Weights of a small GPT-style language model, trained from scratch on English Wikipedia: untied embeddings.
Each number is 128 + 24 x the weight over its row's rms, rounded and kept within 0 to 255. Layers, rows and columns count from 0. The size above them is the row's rms in percent of the matrix's.

# layer 4 attention query, 640x640, rms 0.0663, rows 0-63, columns 224-255
size [ 98  94  89 100  96  95  93 100  95  85  95  95  93  94  93 102  86  89  98  99 104  99 102  97 102  98  98  98 102 100 100  97 102  98  99 100 101 100  89  96 104 104 104  98 107 100 106 100 102  99 103 105 104 100 105  95 101 101 104 107 106  98 102 102]
[[ 68 157 149 106  69 121 114 139 100 148 132 104 119 140 141 140 166 179 141 169  94 132 105 131  99 108 114 142 144 125  96 153]
 [127 152 100 143 134 120 121 102 128  89  94 136 103 131 108 135 118 116 123 123 141  94 158 163 154 115 157  88 178 179 146 117]
 [125 136 140 130 101 143 132 110 120 113 101 149 165 118 135 142 130 168 153  96 121  97 109 140 100 141 139 171 127  94 141 125]
 [113 103 113  79 124 167 111 128 107 125 131 139  78 149 118 142 143 110 110 137 118 115 127 152 107 138 143 139 142 111 155  93]
 [158 119 129 135 145 120 144 114 137 110 149  86 117 122 160 119 102 116 127 152 150 120 148 135 136 137 112 121 135 136 119  90]
 [143 131 140 129 139  88 126 137 119  98 122 159  86 130 115 111 111  93  89 155 121 120 106 109 111 118  91 136 136 128 126 126]
 [167 130 111 119 117 108  97 134  98 147 124 145 127 134 177 154 131 120 144 211 137  88 136 150 139  77 130 122 146 150 136 116]
 [ 95 149 150 144 160 109 169 111 149 118  89 133 110 153 134 172 126 130 122 153 138 111 169 139 160 190 133 125 124 153 117 128]
 [125  90 140 141 131 121 152 119 123 137 131 139 150 142 136 173 176 121 140 122 128  88 158 131 132 112 126 138 134 133 118 160]
 [114 126 116 126 101  99  74 151 131 113  92  90 154 143  94 145 161  87 134 117  96 157 157 138 126 117  80 173  87 134  95 110]
 [133 171 116 106 120 130  57 138 114 149 112 147 119 107 101  87 117 120 154 177 128 129 177 152 178 109 128 133 126 130 130 128]
 [146 103 120  80 120 141 114 138 133 109  85 127 121 117 141 121 123 179 109  84  79  99 109 127 158 107 131 107 156 101 115 127]
 [138 115 156  88 116 148 109 100 123 149 143 132 158 153 126 140 112  79 130 141 139  86 144 143 156 120 158 105 130 108 106 107]
 [124  96 154 140 107 153 110 135 110  84  89 100 129 130 113 148 129 104 113 139 159 147 113 135 121 127 148 103 105 123 119 113]
 [121 114 137 115  68 131 106  94 101 120 141 166 120 163 145 168 145 144 116 132 140 165 131 130 122 128  94 113 128 155 110 141]
 [146 154 107 126 142  93 140 119 108 148 150  88 144 123 145 110 157 106 190 103 156 127 128 115 129 104 114 146  93 125  80 153]
 [121 137 108 123 140 145 124 105 145 124 139 133 123 124 131 123 128 136  64 109  76  82 114 166 126 105 147  92 128  69 130 131]
 [118 114 136 126 148  91 152 157 129 172 157 152 104 116 165 109 160 124 160 103 146 105 153 119 134 120 132 144  83 162 109 165]
 [110 102 156 117 148  88 116 119  97 124  97 126 106 141 124 132 114 107 158 114 133 123 132 184 166 137 144 144 115 116 158 164]
 [126 101 178 147 129 147 168 133  87  71 114 117 128  97 123 126 148  97 136 128 133 114 160 108 110 133 103 137 161 129  92 126]
 [172 108 130 120 162 172  97 116 105 207 175 167  95 101 104 141 100 151 127 114 110 134 155 121 167 127 137 118 118 104 115 107]
 [ 90 112  77 134 135  99 104 121 133 133 136 131 126 164 151 108  97  71 130 117 107  95 149 159 127 121  95 108 108 145 109 133]
 [124 109 144 149  81  95 128 118  94  86 172 132 106 103 160 155 129 128 139 150 147 145 138 113 122 104  99 144 110 157 118 148]
 [130 125  92 129 140 141 152 132 189 145 104 132  82 111 116 140 130 163 106 147 107  89 160 165 107 153 107  99 137 151  97 140]
 [150 157 123 114 110  92 121  90 124 152 141 121 145 175 126 136 137 104 139 107 187  79 130 101  98 144 122  86 105 147 159 111]
 [105 110  86 129 120 134 124 124 136 106 131 123  82 144  94 108  66 131 109 185 156 100 124 142 170 132 109  57 120 129 131 144]
 [145 106 129 145 154 114 114  68 115 124 124 136 115 153 105 130 107 130 171 121  93  92  96 133  99 125 119 141 110 108 142 138]
 [147 155 100 140  69 101  79 118 185 106 128  91 108 140 155 149 174 175 131  97 117 157 114 136 108 165 121 129 156 125 142 130]
 [131 150 124  66 128 101 142 160 150  93 132 139  98 144 169 133 136 103 111 109 135 145 126 111 130 109 103 100 118 116 141 187]
 [129 158 163 113 123  70 174 100 133 153 114 151 115 149 124 158 141 129 158 148  95 140  84 125 129 141 130 123 128 105 104 119]
 [126 126 160 161 152 125 115 179 154 101 129 135 176 111 135 139 115  98  96 153  65 132 118 143 116 139 148 177 205 109 118 128]
 [147 116 180 123 122 133 144 128 111 110 125 122 136 164 147 103 150 107 148 110 138 151 124  97 110 116 140 132 113 157 129  96]
 [118 116 173 108 112 130 129 121 138  95 126 153 113 120 147 158 140 117 119 149 142 127 135 130  88  86 122 163 120 136 145 113]
 [116 168 145 133 134 142 118 133 130 147 132 138 129 118 101 160 106 154 106 161 146 155  88 115 124 137  84 127 101 131 125 119]
 [197 205 133 104 102 140 125 153  97 104 166 189 166 138 123 135 179 107 125 126 117 106 157 123  83 186 140  97 107 119 107 155]
 [104 150  84 125 136 143 106 112 146 113 157 132 145 164 102 126 138 125 127 125 117 100 149 119 123 149 102 136 143 155 149 136]
 [101 153 120 151 154 139  82  75 109  97 116 126  75 163 119 141 125 114 115 143 161 133 126 111 131 143 125 105  99 127 149 150]
 [120 144 133 117  97 132 163 154 150 106 133 122 139 150  76 110 125  87 139 125 104  96 144 113 160 111 125 114  78 133 162 108]
 [150 143  98  95 108 114 140 106 103 116 151 148 128 127 116  98 150 128 101 129 141 102 143 104 129 126 109 115 151 174 125 134]
 [108 102 178 109 117 123 148 159  96 164 114 119 107 126 152 132 120 125 145 145 117 152 111 157 145 120 143  92 110 152 113  57]
 [ 95 135 166 138 158 140 130 122 146  98 165 178 115 132 127 112 144 119 111 115  97  98 171 127 126 103 105 119 126 118 112 143]
 [132  77 135 122 129 159 145 118 109 129 150 118 163 130 112 133  98  91 124 120 117 135 130 147 138  77 121 148 153  83 124 142]
 [145 134 122 119 150 170 134 160 104 104 107 122 124 202  91 108 123 144 155 130  89 159 124 110 158  75 148 126 113  96  96  98]
 [102 111 141 158 149 176 149 109 122 124 117  99 139 182 156 117 135 108 124 100 137 151 184 141 147 153 123 139 140 115 119  99]
 [128 143  85 158 188  94 137  95 155 131 138  81 124 125 148 139 141 142  82 163  80 124 127 131 105 121 144 112 114 149  88 118]
 [135 163 141 151 113 152 143 138 137  96 113  82 157 113 132 158 146  76 133 136 135 112 155 118 153 122 148 139  96 184 131 182]
 [127 112  94  94 134 146  73 134 157 145 166 121 134 135 102 125 139 127 150 157 121 103 124 161 167 115  95  83 114 133  99 142]
 [140 110 151 133 163 153  93 133 119 102 123  95  88 144 146 115  96 117 129 123 131 138 126 127 106 133 157  95 138 120 107 167]
 [139 142 165 132  79 117 154 179 161 119 133 122 133 119 123 158 169 151 144 107 145 152 140 139 114 139 102 128 149 122 103 117]
 [149 134 119 154 132 122 133  96 158 128 176 138  67  63 127 114 146 105 113 110 149 139 130 112 111 136 127 126 117 166 108 108]
 [113 133 130 121 119 146 113  99 106 135 118 160 124 134 124 114 126 139 110 157  50 118 118 139 108 161 199 116 150 137 155 141]
 [172 123 131  93 145  88 123 128 122 153 121 106 179 132  99  46 122 118 157 115 122 125 147 156 147 120 180 144 127 130 150 137]
 [111 133 134 145 122 113 138 120  94 142 108 155 152  84 129 179  75 129 144 140 143 113 150 112 132 122 156  87 168 135  85 119]
 [141 128 129 156 175 128 143 130 133 129 151 115 103 102 154 147  99 103  91 154  94 159  95 145 133 147 120 123 112 116 115 166]
 [ 94 145 154  82 145 133 133 104 132 104 139  89 135 146 155 128 110 162 104  95 114 142 132 141 129 141 153 105  98 102 144 110]
 [129 139 114 133 105 105 105 159 124 130 126 119 144 154 113 122 136 139 147  98  76 167 135 130 120 122 135 131 142  86 123 126]
 [143 155 101 161 138 123 168 113 120 100 162 103 178 172 139 141 119 106 121 148 102 147 108 114  72 106 120 125 108 139 103 191]
 [146 135 112  99 155 154  76 179 157 105 131 147 137 172 130 132 126 102 164 132 152 124 173 153 140 153  93 152  94 143 155 141]
 [127 121  87 140 108 108 123  83 123 111 112 122 109 135 168 133 122 125  94 147 124 152  96 126 144 111 171 161 145 159 101 118]
 [ 91  54 147 125 168 130 120 172 141 138 139 122 156 147 103 104 128 101 143 103  89 119 137 114 120 108 105  90 142 137 113  91]
 [130 122 127 137 124 160  95 130 151  99 107 106 131 108 140  99  73 120 107 111  97 135 119  96 148 108 107 149 127 145 144 103]
 [150 157 171  90 153 112 120 138 128 140 155 128 152 152 118 134 124 120 156 121 109 182 133 147 132 166 118 129 190 131 150 140]
 [132 103 151 122 120 140 137 128 118 129 111 115 121 184 116  88 132  96 103 121 141 137 147 103 120 134 140  84 105 106  91 138]
 [148 130 126 126 128 115 141 144 125  72 111 138 146  92 102 117 148  83 119 116 109 174  96 137 103  90 162 142 104 128 169 133]]
# layer 4 attention key, 640x640, rms 0.0694, rows 0-63, columns 224-255
size [103  96  96  99  95  99  98 101  98  88 103 101 102  99 109 106  92  97 103 102 109 111 106 107 115 110 110 107 114 111 109 104 112 111 107 104 111 113 100 104 109 110 106 107 112 109 114 108 110 105 109 108 110 103 110 109 107 104 111 114 115 106 108 107]
[[113 158 102 132 187 132 136 133 176  87 146 166 145 169 124 157 157 134  97 171 155 120 145 152 153 122 116 109 151 139 139 118]
 [ 98 160 133  97 140  97  94 128 165 124 152 119 147 143 134 110 160 123 118 127 178 133 113 132 132 149 150  94 121 143  80  97]
 [128 168 109 113 147 113  85  92 114 112 147 129 171 160 118 123 169 148 120 113 154 135 124 145 140 145 102 139 108 133 172  93]
 [149  92 131 150 104 142  94  94  91 121  64 133 161  88 121 169 109 138 154 134 146 114 116 104 112 155 175 166 168  82  81 106]
 [145 117 153 152 144 163 145 125 136 138 155 104 107  63 155  96 131 166 100 148 127 112 176  88 115 144 159 174 177 160 146 153]
 [ 92 145 117  88 126  74 127 143 160 114 138 155 172 133 149 154 142  98 109  86 156 108  99 153 140 134  73 103 130 125 130 106]
 [ 84 173 144 153  73 121 114 157 132 152 144 138 173 126  89 106 117 203  99 119 133 157 126 138 137 153 146 134 144 127 121 109]
 [140 118 123 130 145 101 127 138 101 143 116  99 134 146 155 101 111 125 123 127 109 119 128 142 116 170 138 126 137 131 133 139]
 [143  98 103 176 132 137 108 138 147 151 124 145 161 110 136 169 153 132 149  96 106 154 107 136  97 121 170 132 134 112 119 106]
 [127 104 109 155 120  81 157 121 115 164 113 133 165 140 205 157 152 134 130 122 143 121 106 102 133  98 153 153 123 130 154 151]
 [150 114 122 110 130 125 148 131  91 132 134 108 113 168 147  86 144 125 126 150 136 145 142 119 139  79 125 119 115 130  93 124]
 [125 157 130 112 130 153 135 112 133 150 118 104 133 140 159  94 100 126 138 161 130 113 142 123 125 138 133 149 123 147 129 107]
 [136 141 122 167 137  99  82 145  92 157 162 133  98 121 153 125 106 139 104 102 129 138 134 126  84 115 141 128 111  92 122 129]
 [138 134 136 169 168 125 132 115 119 168 138 158 129 117 126 132 126 126  85 140 118 140 113 123 121 142 124 109 148 109 132 138]
 [169 120 113 111 126 141 122 106 112 118  92 108 145 128 100 138 162 120 136  95 111 168 122 113  80 127 172 112 107 182 132 114]
 [139 109 128 126  87 134 143 161 140 159 148 199 134 116 166 105 119  90  96 108 126 117 141 137 141 126 146 128  96 160 144 133]
 [161 127 129 166 123 131 103 132  51 148 108 103 117 123  59 138 185 129 151 144 117 110 124  82 100 141 168 105 163 160 120 146]
 [154 150 132 126 127 126 108 162 135 129 100 111 177 120 141  96 150 113 169 110 111 132 134 130 125 135 103 124 117 140 171 136]
 [132 168 135 134 164 169 117 131 126 149 111 163 156 166 116 137 116 100 124 109  70  83 127 109 108 145 174 132 125 119  85  89]
 [172 150 168 108  68  87 145 111 134 141 133  82 120  74 105 116 158 126 169 106 140 115 185 146 166 147 114 143  91 143 129 123]
 [138 165 153 138 105 109 142 162  95 102 134 157 150 128 152 144  77 144 192 153 149 108 158 116 123 109 117 124 133  89 102 128]
 [142  97 139  85  76 125 119 122 167 100 142 134  91 133 110 119 111 107 152 153 103 102 133  96 151 140 106 133 128 113 167 141]
 [ 76 139 135  95 137 158 138 161 185  87 108 125 177 141  99 124 130 137 139 123 112 134 142 147 156 154 138 123 126 137 177 108]
 [151 155 137 115 114  98 136 127 125  97 109 164  96 111 121 143 158 123  53 156 144 152 124  87 147 134 123 152  90 101 148 185]
 [130 115 158  96 135 110 152 179 112 123 140 116 108  98 121  91 120 138 128 107 136 138 116 127 137 119  63 115 137 110 117 122]
 [119 122 112 123 155  84 110 138 125 105  77 170 147 127 123 109 140 124 137 162 170 109 111 102 142 150 181 155  91 154 117 135]
 [112 123 134 146  97 121 145 140 134 123 139 123 103 216 125 133 114 108 113 164  64 133 125 135 131 103 133  99 147 115 111 142]
 [134 120 126 116 127 143  77 130 102 154 133 122 128  84  94 150 103  82 126 127 109 143 145 182 163 145 129 142 186  69 124 133]
 [147 123 182  97 113 165 117 135 145 154 130  88 120  95 147 149 164 169 126 129  85 125 131 165 107 135 135  89 127 175 128  86]
 [178 120 152 166 164 134 114 103 163  82 113 158 116 146  92 109 113 125 138 130 140 144 108 163 141 117 150 109  84 140 135 124]
 [152 110 145 130 132  91 163 110 126 122  90 113  95 138 148 119 136 132 132 168 132 107 125 124 119 135 110  97  68 140 106 126]
 [127 129 147 126 120 172 110 148  77 132 124 132 137 122 145 126 129 114 141 109 121 120 124 106 168 142 126 145 110 127 107 159]
 [115  98 128 128 140 121 140 159 109 121 103 168  75 124 112  92 105 127 128 136  95 160 131 129 206 140 145 127 151 154 138 135]
 [103 103 161 134  93 157  80 132  89 127 128 104  89 138 133 124 166 147 122 134 106 114 122 122 116 111 142 116  96  96 137 119]
 [158  80 113 101 140 105 130 137 106 112 133 112 151 101 157 126 159 144 119 121 129 133 149 123 111 158 126 153 137 103 121 122]
 [110 128 130 134 128 156 106 140 126 144 162 139 133  72 156 105 158 132 134 174 181 183 124 109 135 173 130 150 144 145 142 160]
 [157 151 134 134 166 142 125 119 164  94 118 119 137 156 124 131 123 136 139 201  91 138 114 112 122 115  94 138 154  91  88 117]
 [118 146 154  67 168 117  58 113  86 130 133  65 132 106 124 159 162 146 141 115 166 121 142 131  92 120 109 163  96 137 139 107]
 [137 126 133 118 136 131 155 113 135 123 122 137 116 111 148 154 149 114 114 121 103 135 115 147 145  89 114 161 125 145  95 171]
 [145  91 130 156 120 123 176 119 138 115 125 137 150 159 147 123 120 134 116 113 128 173 140 107 152 133 127 103 126 100 122 125]
 [121 169 116 133 129 146 120 137 132 141 113 114 170 168 136 137 109 144 148 128 147 141 119 164 118 134 177 133  93 124 151 115]
 [ 68 178 152 155 135 138 125 116 110 133 119 149 125 139 105 131 171 109 117 149  58 160 166 104 139 139 176 183 131 150 118 146]
 [158 120 157 120 128  92 102 120 104 125 113 124 154 147 115 120 136 101 118 123 111 113 107 158 158 155 146  92 107 136  86 102]
 [135  98 113 107 103 111  89 109 108 138 130 136  90 130  96  99  90 106  81 132 139 123 139 112 163 121 111 109  95 142 113 111]
 [ 78 158 102  84 154 161  89 124 152 112 109 153 113 114 138 117 139 146  92 139 116  77 147 117 167 151 113 145 114  79 115 106]
 [146 171 143 142 153 119 109 128  91 121 146 159 130 151 167 110  89 112 136  96  98 134 128 109 131 166 182 104 110 122 121 116]
 [124 127  66 159 123 102 132 101  67 132 130 159 126 128 157 111 111 125 125 117 114 198 166  61  88 140  98  95 132 102 118 137]
 [ 96 172 118 166 126 150 149 116 119 111 162 185 144 120 125 159 150 117 126 125 170 119 146 138 132 133 156 113  79 145 108 125]
 [122 185 147 139 129 116 124 153 138 163 115 137 107  82 146 116 114  99  90 109 127 151 189 147 137 143 127 124 139 121 102 137]
 [113 111 168 136 115 161 119 125 113 143 135  87 136 150 135 128 134  93 161 142 166 115 117 161 117 154 107 124 106  97 128 135]
 [120 120 141 152 102 117 146 110 137 126 101 136 152 141 148 136 124 123 113 121 124 102 137 136 109 124 116  90 119 110 163 136]
 [ 99 148 108  77 129 102 126  76 134 155 132 148 129 120 148 148 116 152 130 179 138 111 152 144 105 123 119  96 172 143 158  97]
 [103 125 161 148 145  91 120 115 164 145 161  92 173 169 144 172 131 141 141 135 159 157 183 104 129  75 127 125 146 118 133 131]
 [139 121 174 156 130 123 135  90  74  97 158 116 104 177 121 150 138 179 129 145  96 131 123 131 137 124 117 111 169 134 138 110]
 [118 119 115 153 142 122 113 104  90 127 117 129 112 156 128 110  87 109 144 103 166 130  98 126  77 104 123 151 107 102 138  94]
 [100 124 148  70 146 155 165 116  91 112 104 134 129 105 150 112 119 121 156 106 135 150 148 173 141 150 104 125 117 115 103  86]
 [ 93 147 111 110  90 151 138 131  92 133  88 119 136 142 147 158  89 116 170 125 105 151 129 157 175 128  98 122 105 133 143 130]
 [106 150 105  95 128 110 115 185 129 113 127 114 132 110 121 112 123 134 123 114 125 141 125 131 120 145 121 191  89 145 115 114]
 [140 106 150  78 131 139 110 131  94 138 137 114 118 130 141 142 108 111  97 159 185 105 126 118 124 160 152 132 175 114 120 105]
 [129 132 125 136 116 101 125  98 150 117 168 149 137 118  99 124 158 129 173  89 128 108  98 117 100 153 102 104 135 132 159 142]
 [167 128  91 149 107 115 172 153 146  79 165 114 146 125 136 132 156 143 127 157  83 146  95 120  93 152 122 139  69 130  77 113]
 [110 106 138 144  94 125 136 108 111 162 106 120 141 132 107 170 166 142  82 172 151 131 108 130 125 112 137 119 115 119 153 119]
 [140 124 152 143 118 135 156  91 190 152 116  95 125 127 140 138 172 107  92 155  86 138  96 126 105  80 103 100 146 106 167 209]
 [ 95 147 129 117 167 122 119 171 124  66 124 119 123 153 145 168 150 123  67 158  82 111 118 154 103 128 100 120 141 126 117 122]]
# layer 4 attention value, 640x640, rms 0.0636, rows 0-35, columns 224-255
size [ 99 100  94  95 102 100  96 101  97  98  99  98  93  99 100  98  97  99  97  95  96  98  96 100 100 102  93  98  91  98  96 100  97  91  95  96]
[[124 130 172 122  83 129 134 127 143 153 134 118 169 137 119 157 111 125 137 134 103 122  92  65 136 147 187 142  98 123  86 120]
 [113 129 116 121 162 127 129 121  95 148 138 172 131 102 132 140 161 127  82 152 112 131 134 120 125 147 147 127 117 128  89 137]
 [102 134 110 113  55  88 104 112  86 124 154 155  90 115  86  93 139 120 114 135 143  74 136 115 141 112 133 136 127 122 194  88]
 [106 158 121 151 156 112 162 129 124 127  87 124 118 151 187 147  99 105 146 110 155 106 142 126 137 144  91 148 143 122  92 185]
 [131 145 126  79 155 121 127 125 147 136  70 100  94 103 165 163  99 133 124 130 137 109 141 115 137 169  92 114 124 149 114 126]
 [108 140 121 113 131 163 149  74 129 142 146 167 111 132 135 170  89 108  84 156 132 129 109 119 109  87 148 170 105  90  91 119]
 [133 133 126 115 149 126 122  99 108 157 139 144 115 149 113 115 157 107 163 132 135 148 115 133 159 128 121 163  86 112  95 142]
 [113 118 118 186  89 163 173 107  81 124 123 128 220 107 163 166 108 129 153 113 102 124 123 144 152 131 128 122 116 114 126 121]
 [ 97 120 134 139 137 149 144 138 107 185  91 173 134 143 101 111 101 101 151  82  87 106 125 104 149 101  84 121 139 111 145 136]
 [139 140 160 176  98 146 120  87 168 174 140 134 129 127 124 127  99 158 123 152 164 150 142  88 176 142 154 142 122 174 123 146]
 [ 86 123 151 132 144 148  79 142 118 134 121 161  86 173  94 151  98  79 117 128 129  98 103 143 104 124 136 137  93 100 132 155]
 [106 113 150 145 163  93 172 113 133 127 124 139 139 130 178 114 127 109 128 175 134  96 133 136 137 175 169 154 105 137 132  92]
 [124 136 112 155 117 136 157 126 143 160 104 125 112 161  97 148 151 116 155 129 127  83 137 141  78 148 115 165 140 157  87 108]
 [114 139 119 104 124 138  98 153 129 141 107 104 132 136 125 119 141 121 134 138 134 129 105 143 153 126 165 115 133 160 109 104]
 [145 107 107 137 137 138  98 158 147 118 128 136 174 114 148 147 142 134 138 143 128 126 119 121  78 129 158  85 145 132 117 125]
 [119 133  97 120 181 138  98 161 108 114 145 113 147  92 117 107 122 180 103 127 109 126 103 100 111 167 105 145 147 133 145 154]
 [ 94 162 152 114 135  58 106 143  97 148 115 154  99 112 138 116 132 120 102  98  73 112 155 118 108 148 128 115 109 127 106  73]
 [144 152 131 121 115  89 134 151 155 108 120 103 131 123  86  97 129 169 174 111 155 133  99 111  94  70 135 145 130 170  99 134]
 [ 95 161 161 117 121 159 140 119 161 132 126 153 107 129 116 112 146 167 126 153 133 168 143 155 143 120 139  68 121 112  93 154]
 [106 111 123 134 151 144 130  72 133 145  99 144 112 161 156 121 120 121 133 156 110  81 113 137 115 101  81  71  95 131  88 173]
 [122 102 127 117 132 139 102 110 150 128 113 129 124 118 135 140 195 164 132 148 106 123 111 111 130  89  95 143  81 142 148 133]
 [147 153 159 136 142 114 124 175 164 125  79 121 158 117 151 139 140 136 127  83 129 116 116  97 132 117 124 147  99 149 131  78]
 [152 124 165  96 122 140 118 155 129 150 141 111 102 150  96 131 115 134 175  77 149 167  93 138  92 126 107 105 138 143 117 102]
 [143 130 136 133 130 121 157 127 140  91 113 143 122 127 105 107  82 149 100 104 148 155  82  67 145  99 145 116 169  69 142 120]
 [121 150 125  92 154 169 126 102 151 135 134  78 124 155 214 129 112 120 119 142 178 102 153 136 117 162 115 172 104 170 144 157]
 [148  78 128 133 121  95 148 137 161 172 141 158  85 130 163 156 166 120 106 146 132  91 115 178 131 134 120 163 113 151 145 118]
 [117 135 119 136 117 149 123 170 141 116  89 121 109 132 151 127  80 123 106 103 102  98 118 165  90 111 134  90 142 157  90 130]
 [141 136 129 103 127 136 114 127 130 121 148 155 146 128 116  95 144  93  83 119  98 107 113 124 149 132 163 135 129 120 115 117]
 [ 94 144 142 115 124 140 110 119  75 130 123 155  84 117 147 126 145 145  93  96 121 121 116 115 108 116 121 108 119 136 104 151]
 [162 132  77  86 113 125  81 150 137 129 130  81 156 167 122 121 116 177 140 122 117 147 122 103 119 127 126 142 140 143 125 115]
 [155 122 126 130 143  83 138 140 132 144 105 166 132 135 159 154 142 129 140 124 139 153 159 133  83 154 102 120 105 142 133 141]
 [122 126 121 123 110 134 115 183 106  73 126 111 156 166 132 130 161 177 148 145 109  90 100 137 141 157 107 134 172  75 140 146]
 [115 134 163 119  80 106 175  93 134 112 143 140 128 138  78 118  99 113 188 145 125  83 106 101 141 123 152 159 133 120 118 138]
 [ 96 101 115 141 139 125 149 146 111 100 163 142 100 133 132 136 114 133 113 160 180 144 133 138 103 113 118 147 122 107 141 139]
 [ 93 126 135 169 132 134 118 101 106 134 126 134 145 121 149 115 116  78 102  84 175 165 111 113 151 127  88 110 138 135 134 142]
 [100 107 137 158 126 118 132 137 121 138 119 119 151 136 118 122 130 124 120 144 126 124 147 155  67 134 123 139 143  96 179 165]]
# layer 4 attention output (transposed), 640x640, rms 0.0677, rows 0-35, columns 224-255
size [103 107  98 101 105 105 104 106 104 104 102 104  98 101 103 100 101 108  99  99  98 102 102 103 105 103  99 104 100 101  99 104  99 102 101 100]
[[156 105 101 160 111 120 101 163 100 128 123 108 138 105 136 125 154 107 133 138 172 122  88 107  99 123 137  98 142 110 133 105]
 [143 184 118 128 134  93 100 113 145 131 145 115 118 155 164 102 111 144 161 153 115  98 126  98 131 138 130 130 168 152 125 140]
 [150 101 147 124 124 123 133 127 140 131 125 128 118 118 137 108 113 136 112  69 139 186 135  98 142 129 120 168 132 108 138 154]
 [ 96 143 127  96 143 194 111 171 146 109 141 152 133 108 167 152 134 118 108 122  89 118 130 140  97 129 111 107 111 150 158 155]
 [152 130 109 122  97 103 179 110 112 161 135 163 123 147 169 130 163 136 119  85 115 110 139 145  84 110 159 152 131 134 121 159]
 [196 125 130 191 134 105 118 166 107 122 134 122  96 108 137 149 164 116 126 115 122 141 134  97 154 109 120 166 114 135 135  94]
 [136 146 141 120 152 111 127 145 155 100 112 131 131 111  97 152 122 125 123 127 147 131 130 158  76 119 126 110 104 116 140 136]
 [128 122 121 130 149 152 100 124 118  99 123 137  93 150 110  96 136 113 155 133 105 115 154 134 108  87 147 126 134 181  87 154]
 [135 150 150 138 142 100 123 117 109 164 138 113 117 130 157 135  71 227 158 123 143 157 111 111 133 154 107 147 130 113 118  88]
 [149 104 115 118 127 123 140 110 123 141 134 105  84 107 106 129 135 107 118 108 122 107  96 117 127 173 137  96 126  95 148  82]
 [122 129  88 123 111 152 157 106 162 101 146 170 160  97 133 110  88 120 128 111 102 107  95 140 108 161 142 125 137  98 189 103]
 [119 109 124 154 115 100 108  80 122 113 166 146 116 103 118  95 140 134 113 128 179 122 129  98 166 143 138 127 111 144 161 143]
 [126 120 132  78 107 100 127 130 131 158 113 124  94 131 150 153 128 133 102 141  98 143  97 146 140 115 131 166 132 115 122 146]
 [128 115 144 149 143 128 162 106 128 113 108 145 128 144 124 122 165 111 121 118 123 110 120 165 118 113 126 127 147 154 148 139]
 [124 137 164 144 116 126 122 124  63 126 136 155 131 100  93 118  99  87 121  98 126  93 124 119 159 116 117 150 110 106 156 132]
 [133 144 168 128 118 106 142 136 139 191 131 154 137  84  87 122 113 105 129 130  95 156 141 168 151 121 124 144 123  88 144 129]
 [153 130 130 143 115 125 103 140 180 153 112 131 118 120  87 121 152 151 155 103 115 137 123 125 161 145 139 119 159 153 150 142]
 [109 137 116 119 139 125 151 111 146 102 154 110 145 135 120 153 128 146 113 130 114 167 166 104 141 117 137 123 143 149 132 103]
 [129 115 117 119  88 122 110  88 120  91 146  74 137 175 128 121 111 107 100 135 161 133 104 114 122 140 105 127 114 111  96 130]
 [133  94 125 121 111 128 143 151 125  97 128 113 105 152 149  70 116 146  64  83 132 174 113 138 150 157 164 158 138 122 130 108]
 [ 90 147 136 126 125 127 122 154 156 138 138 142  76 142 113  99 128 114 119  98 128 156 150 117 182 120 140 132 128  95  98 139]
 [103 128 101 156 117 150 143 155  87 118 138 141 133 139  87 160 141  73 135 138 111 123 151 141 154 155 111 136  96 148 134 114]
 [114 147 146 106 132 145 134  98 115 141 124 144 155 117 137 122 168 139 151 134 141 115 132 138 118 112 124 154 122 140 105 104]
 [163 156 154 144 136 116 136  53 135 151 163  93 143 134 119 152 118 131 147 108 142 110 143 130 153 106 138  96 107 130 135 122]
 [101  94  94 110 147 123  72 177 122 169 156 134 129 147 135 167 127 107 140 132 111  92 117 162  88 149 143  94 101 110 110 127]
 [130 156 121 163 118 124  81 119 100 144 123 121 161 104 117 180 110 106 168  97 128  85 105  94 147 101 170 126 124 135 132 123]
 [143 134 157 125 127 135  99 126  95 138 132 190  72  94 102 117 191 118 128 115  81 119  96 111 126 112 123 130 111 113 149 103]
 [ 77 127 115 115 125 151 129 111 117 162 149 117 127 123 141 125 101 132 146 149 135 127 160  77 125 142 116  77 121 105 112 142]
 [101 130 161 114 136 108  99 175 122  97 138 108 156 144 179 141 174 130 155 156 115 131 128 117 125 129 141 132 140 118 160 111]
 [111  70 156 104 138  90 160  93 125 119 132 131 112 120 107 153 160 104  80 151  83 149 116 149 144 126 199 157  96 117  98 133]
 [121 141 142 165 140 118 121 159 149  92 150  91 100 149  97 125 138 149 139 147 104 154 135 142 161 129 130 159 120 135 130 130]
 [117 178 119 129 106 121  82 122 150 131 144 111 133 137 133  58 166 132 112 158 157 130 127 154 135 132 120 123  95 165 130 118]
 [160 112 113 148 149 194 121 134 121 160 121 144 127 129 116 119 146 149  80  99 158 151 136 138 127 135 109 176 158 114 160 141]
 [112  74 138  83 167 130 162  92 157 127 107 100 113 145 150 116 153 135 128 108  42 137 118 132 135 116 138 127 120 168 124 115]
 [131  95 141 135 107 137 130 121 135 132 192 131 125 155 128 148 114 161  92 144 115 148  97 133 175 109 125 107 133 117 129 138]
 [133 104 146 133 154 179 136 101 110 139 172 123  93 134 161 100 129 127 156 152 143 134  91 147 139 145 133  95 101 106 127 164]]